python train.py --n_head=5 --vocab_size=5901 --activation="gelu" --init="uniform" --grad_clip=0.5 --decay_fraction=0.766 --batch_tokens=[8192, 16384, 24576]
Each number is 128 + 24 x the weight over its row's rms, rounded and kept within 0 to 255. Layers, rows and columns count from 0. Numbers have three digits each. The size before them is the row's rms in percent of the matrix's.

# layer 5 attention query, 160x160, rms 0.192, rows 81-159, columns 0-79
102:151153171072109120115098126108121102174123126101135140172156147100084148158083130143126151104149129115120129120115123180166120110144107111080141122111135156137142143116158108142120134119150104116189141120117094110115100125167134118121145157
099:130126115081131146172136102119140134162098110131098126101085117176172162135154100059135122123139128133125145138150116095152106126146156130130154097092102128145109170138128120126145110124176163113120148101124123120115134142122119134138158105
095:133156138089133109121125131143127094140116140098171158131146149110150104185097086125144157165113120135103109118155138144200141138156080094154115092157138113151082141121135135104129153127114099090141132139126107128131135132145158151155102078
101:108113121114122105179136135071178119170110133118132179097181132130107147127127152142138137180139126156127137123132117156096121101128174112158121134127116107112115162125107101118122160096125085118189150097155125143100117094117142092140146093
101:143143141128136135107127103144144142102118139154152131116093139100092113131126126109104139164119133137118156113037097146103160139133143108137109116128103141157112136127154178130113143103134118066100125113160151114162109129138128159131118148
111:117128111131117136131155112139102079134161104126172098130145126125121083129070123155117134132109127164089153130176116111103114116137110141099090076126108129128156117151146100135082185113099102126143110131116170108132119137116113108152116132
102:158175132110099113088104130103135107157132139102101155117187115118125133149104138108143122096149078161142148125121168127122091127122113149128133130098134091130125128176133101130134053133134151170118108137137134157145149111138166136119143138
103:154140086140116145117127168105107169112072165155141117131114149168133112116130143094124114139115123106119139128126148084171180086109181147097110124122129116137126181134144129106135143137173121104156121125141116130153145150118092156092156118
104:116087127116126159121120136162168181148132119128142124068102140097120144132123167124114120099110124119123146122143145094129160098099147121118146119149109089108113116100148122163151123112162114094106123130123066152129144145151147101103128083
108:114114126098125131137109163118167145103094159117133128145146125097130161161131133125149135149106110113125159115180122085144095106110100147137120107129153122115129140153103141116109156161148148149133144122121142154119135105111137120138113111
102:167129127124108150133141161150145142093135133141163142098096110109144144146122170121091130150093124130140151142124092092107118094107125113122105120140110123155105143116136135142126144144130140100128126146096109116127066126109130129104076174
104:104135116153101136146108150114164120147117115123107153145118124089092107116126094172133163167112110141151128125116139126078118082184154101082156149107134128094100130141110129076131143120096118146129136100143077157144163107174105135106150139
102:116109133112170156118134135166118116170120112111084147148116134149117107105154132098100112107153159116114084157153126115176132109114127126097114152132154135099075083128192116137171138136085132141096171163136121102163123127144127159096155136
103:073135118099099107210118143146080126144122103108157158112136144127150138143132125126178137119114157135133098126140118104122135104159124112087101121151119162124135148145121146134149183128124084139157138083164084142109127160158121096101132095
108:174128116137123142125121095128068120141148116139113170116154125139134133138076152113107132117165105124157172119114137160136120123141121090152101140105131091118150147154077141102118138151131166122138159128139098119121074116125192128161119156
076:146158160110157128117159172125143092154119160103058112134134137115120143083113151130117147144155133128097118159129109153145128116093143133151113116139138118130144118135138131145139162154123087110141140156132147167116142135101154110103161140
086:119128125151122161153137135094136118141140110163082154130115090146142155129159165106158084142130138108099082156116170156126114192137127147096119149132131137157123105108112131102143100129169130098102086164137103106111132130129117194162145147
118:099105165111121157126147064149152135122126119134142078122108149136114116159153151119094128123148129117128123142110137113102143163147056112133104142167131140147101165120143177125147136133164099140103135171127141111145135171130101128161152142
072:124123120153092117132099113107096116166161128148133083083101146151104133147148143110138135116163099138101128124129151174161143127108040136136104132110110128085111157126170124090132117161116145122127171107108149131109166127133089146134155147
085:096112131106105131122074124103149140111117116100129113125202169110127110145155111158137170147176105118112133130180186108175091165137121127147110138149106101109082161115152120100140095138191088131117124110125112140159177106110117102119109111
082:130124128164142117115154131098135126114162155146126123101086121140116159118125143127118084064125121148101098102147099116103116125125120169100113130073160149166119153143135142086148091137116105139137102151086117131129114136128161150107126147
107:132109095148143125123096166099158155116135173156164191134156135136119143088088112121167160128118174131134118116142124138138137110130122128137129115124117109125156083140126095123105137108033167140118166124145120139151113113134161125107116100
082:110111121100147117132111086125123079146121146090142094121052151155120153159166143136115130117115102097151130151103130122084130158129107138137101178113182135133123178119120136198154101160160131088106146112096145123147117155128097124131129135
097:114108121117123098096106164118138140138161146105136156119108113109114130101101130128131138147108120171155146113113114115086094117143122148114142084134148147162145106108112086143132145103108193142145137119129190161152082147120129130083078171
086:141131117124145134158097101169128117151101144097133117112148083118109134146080149091128132075118107135166157124098114164164165107117095124121146152118102101095118157141167159096158089141119126106142153099127090150143130117163117132171128127
083:137114140157131116156131141122137140125126180121116119122097187120133134119090099105161111119130143100142162098155128124194163094157170089083101126146105130099140120169135147118146153093111151090115127084162104146105133126103129110096110136
106:124101153100150138106129123133150191119140138131127137129114091143105106124123111138093127148159125121104119117108144102089105158147140131156137101177132102142109103109127106126132128172125133123093129135139117127139127120126148192139109135
093:173132138139141136120126096157113106140104149125116110137117125119115121122150122158077134105157101102127124106082103141173165110135111190152130160075119097136102128122133154129141130139163104103112118152126124143082107179118115143117126124
097:119115112088124134093143114123154161091159129136138160126122157115127113127111116142072118129109069171098110125145138168092082111089153112169169111118143116110169117103152112131149123128119139147143156139136116100105126118144153122159137127
083:134108128125119080099113140085085133112144132153168124170087125149107167133082123114153168112138111133076135139158115139164155127132100136093112050127119101153144134151134125158093158125143108111126164125175174138173163114125138141117113144
110:140127135138144132112116135123117180101117152131104147117177091127075116110147140112109146137191099152155101112159141168096112140141090097162128122119114147102122085161169100125137110133124160138163162134137148144145130168164160116091180132
091:122092122141134114093156142134108119130142133119112132123142114105118149102128126110141188166119171174121132178105111157164131114171119104120131117126106123142184132133154082139153093109155113109115132174115135133166153168133158143149094136
089:155133156101122095128152125183099124131117136135126124109141113109127155134205134145084115124126107140148098142067105130137127106190100133160140136100145162140102123145153138118158116119162113092143110174135127129145132193096118132148157119
088:134112175136137148108138091098166174116108160122102121138145097137083110125125146127137159146192148141090116119156103180146109153103136152166117114120099104119120132119132113120116138115121116126144093100118138109137148135162157091118128131
091:150089117140129144141107121074137124158155170158149142129145159082132151134128113131139126132133091136107129181121145159101120156162110171101131114107138131104160162129183109138177121103092135127143143177158087150116150096120167091157133150
087:116083115127142128129110131061085110111130099121154103157146113097125137111111132122149138113169120104109160110188187130106126144100138125147128099108131110118164124132157113143050120150114110098099137113149165126139141100139102154159154149
106:104138174127097113108144164125151153107168147133134137144107141128123145137119136110128167155105135158143112136155140127138123120136144079116161080166066184135133118164123075112147106104098164091142168115156107138160139135136164124097129101
094:126128138113136141133103126141098133164111102143149125117132123123095181159111118097128113108133106138081139124105087130113138120116104198104095119095122113125085155115176160110134094105138129161138112082147147119147115105101133166169110130
102:111127108119125152193117192112103102130176114128144136131113117133163152133127144120150142144086147131114168134164156137153125106113149093098123113162138140143164161122128106163092158142135094143136137131131095103075159129102118111123132103
091:095142147163105117149146180121114141100136139131097104171120163109114108135149149136128137122129120095131147122202133128158126111117153125113104118065145162137140102125132152129097081110149157129153104099169231145128127118093118153149074133
098:134116111093131099163115184165170155104124147118124141111169096107162146094151176131123108124085118128152128155129142108132083135132179086114173135147119163126136110118162143142143072115155158100146129133127162110120177120124137177179130091
101:147147129138115135151133112098169078132118104135145104115093149107161144123163142126116071101119097105101147127129129135125130124102156144143108128087142060117123151088092135113104162136125128091124096106101127125121072105099124119135138128
102:172103112126141121103119135104093096123146114108141097111147164117137125120102113131118122104066100155125149103142154140143089111080136119108145155126118129124139132078111165160169108115103112149136133104128143136131175125158127135136100146
082:123131130126086100121105142123122105176068107125160099103107144071153158118173124151100090134087129069128154117117169151109149146136138137103105101103124102131120153116148112130113124113177093142125105116132139161128122144089121152155162087
102:138127120158178108134129112077124101136143119103131124118135149137151125131185105116120156089078108113061130172131131180171114152123108109160124115109105104094182155119133117131154091157135137131119148143105170143161154104095159140134105128
084:106084161154151114119108092119088132145112130115142114144074107145134145092151122091101136133155126137130154129104123125123117129113090138137132107119119118179110142141092135144115164164137144140089148189154148159166092102089173116116084124
095:154108133148135113133086128128088120187153140108118135161139126132126121092096117108132098111112138189130120128136120118092101124107150121101127132135118144102111143154155186143118103111144128150184095073141122133159124153124115090091097166
089:133103117090163163126156103114113109142104129180138135119092135086101150124148128111144116149125087131125164119160098097168118133111144080120110096079065118148099122162144133139136090160121097124115119173129119102174124132124120137123134131
106:139147132172125149149139164123118125163128121159160123156109093082148124158140118152136137164105157151116150130165120112125125077120056124094109102149072137109121116159106123164129137099124165102105072155111106073123100152118117142109102093
073:157120138141140111160144142126136098148120103117119123147152132063134160137120145122130112161077135157128167126134098152135149081112104124056156162133094159127148101125126131138114141105170128082133098180151109082094149160118119161122095137
097:148118141138142123125091112142174152126167143179127127144160146137135145128109098131163130123163131136167088111079140156124121145146100142177167118099135164095144073120138147108125111103125138135112148160148103114201131124131151107147148089
082:103149145161132149102157142148108136231128095100113192151122127110088143134158120121147099159115139102121106110133109169109117129137124160152111142135147134096101110123148129134094105126143137105089144105129121126110098104089145140134154104
083:133125121149135170092122085127130152076112136131116130136157152166113131131113114157096126125153105075125101137104092108116113192135187121205119131120165093144123126135149138124104119107120118159091124125118142137151131105109103157159144148
102:108135159141152146099153118130124109091113121099123121100098137156136113152116110159075094103098091106068133149146104093147152139129204149140120109121166112184131172159149124100092082154148138142115102091086162156106114107121123136115111120
105:116135111109137084149133135132143116169139128144126154144125118056141140115136182109134086143107147160128161120099126170133124117131063089069136177124074138119145117106144120192155137108133105123165113155130104079131124160100124142124101138
091:106118134096137147138140196148118083099118109124124139146055133134108148111127171145120107127087097138090134149138144145108120124117174094117169138107092099119105130153148102140109130142147139104113156092111082116154095125131121126125134129
099:159134168138123123122145137113086129123120073113131128128182123146134115126134110110099166166112175114077135123102119128121148158124113125111111171168095119171163139142142138167114120140100122169134110167141155104107153131129153175126150111
095:107102089116155094121129094139167144123134134140105145114155123162132142111160142125097133122137181138156119137082128103108124126097141138134084132114126150090095110110124193116136107137121164129143136159138147149141106143096130109132103128
096:112130106097093115123119134131129162118129130128119158116124118134110123140085136126079130129149119154098158136169133120176133141111123116169134097106112128088093166132154156117113154107116089135144163115136118144168165133142140119083142078
094:097101115094149139096114107102157121114140130176117135104147147157132134066117126137114144091163151124147148113095176144079145160106110101124138138093136123107141122113110142131132117171157099119158128116155146093116168100086134094171116121
088:200123123114120136102128101084102122146193169112118061141154105103109138130120123144133113090166116117133148136109152157125121114105163162074166150131084147135148124123151175159140089107109098107121121151100083089128146151113101137124101147
094:095140150156103116125088147132151129131170072138138163121090134146125141133158104185133171092145123164132105139136175166118162171091115127103090129132097132122156151136094139143143098116099097107107150131117139148160156121162141164147125128
104:165155131090113163116140195150148164128130180156123149158136106105134138107119141116124122136144145118127115102093104110082102087102153122172142113130103171123097087157113139112131175106070169103152115146142142110122109142116126093153160122
093:122150117131149154129131167116156136179135158102151132126154135114077162077123126060132140158141157091132078120115127127135158119090130122098129103153117111122153155086150121155146116121159091119121147092111069110123102127133125112152167148
089:146172114128155139125114113174127117120106100110102152169153159125150098107116127149165087104117135165131097125095135149123135108154152148085129153120146119094161114144108137144168148095154152121142086121139153096161130126142094123141111148
090:128119139126121127131093169143142083059120136117118112115107159096143116126135167157112087103117176118106185136155099114102103140026153151125119128128163139156151152143158164139142099174124107114127132132141114116139114140142147149139103106
095:126150126118107157147149139146143148139141192203140112131097144164144132138108155117086130127161092138135128103174145132144097108124134137125150121152114139139072108132140137121143159129126110119142124133166132106120128116103161101080146140
094:088137139147117121060133119135121145155147113146128127139120139123103140133140145138096137125135139125109083134146083140108100141124105148130101161145182107148117139147140121112139169144102075128130144144113157156120188133123118122108136167
096:102133123140094144107146151118124174155132112154141148133168129098134094155095088117121185162146178157095135129095166118143132126165118117095099122177139121114121169159114106112151141115060109105127119081177117110108127171169139130173144105
094:178131098145141161120109162116111159083137118106141093129126140117114132124092143157127104126162114095152160137144121156140103170093196161132143154076122147145149102142112109128123162133139125117116118155132097129128107169119109150085141124
096:128109142100124103145103089119129135167155122146131141153159116084112173114134166101134170122150109096150148141121138113130143190104107125126121176109097132138084099152136135158153152126125135154110117116155129173087112116129106148109120147
109:141137136131145102067133102097066101145125086089105099126104140121115081128102148150131085102086113155112169135130119161111121127113129128097116147132219124116172132129131122136123134142143093167147125122128143129166146140097112147118125149
092:165154138102104155168142137099109126126141132070086162124152162121121110140129155122125114135086111143132144093162132157136176109120088110113147124140117164154120116096133151124125128162153122122124103180153122123068081147073165128152141132
089:118132126088089114175121131159130127103097112159105129115135141150125162144153129129174148142097156107114104093126123042131129120151182111130157098123137132105124141099123114120149096129131096110149137124134090108130096128135142169131125106
106:070099120100123139143104121110133155107164143171167131121111148128130112116133108181110150143137111143125101124154160173162090110143158105179148086097105130108085080126159115088130143104146140120120143129140134108131132135101145106138149114
092:108150137161105145123170160169123087105124121121104099148117132113158155114145131174157133135082111138130109148126112107098124104120129164137111136118113115161139118121096137150076137127159103126116087131131142129151129189125115170152089120
097:095129151108122126102163139119168099077078149157130110093077148093119135118137139142125123129101118137121090097163133129123160113170121085110175101113148113113160142141142102147121087124182092123141136096120111114132138097139116128176086136
089:153162163128135092140136140204107119084110096091112070107117093126105172132113157113121127124114112145127131115128149093157154133130123143060153137121101133158113166126114147152139148128159108127154121103150177130124150104144102122108117081
098:126180161162077115112131185149111135149115110109084154134130107135097103132135142148129159178118160150142130105107121118096162103125129122134140161116134142104138107187115110145063157123145131129134097112114138138135104141122123127143113090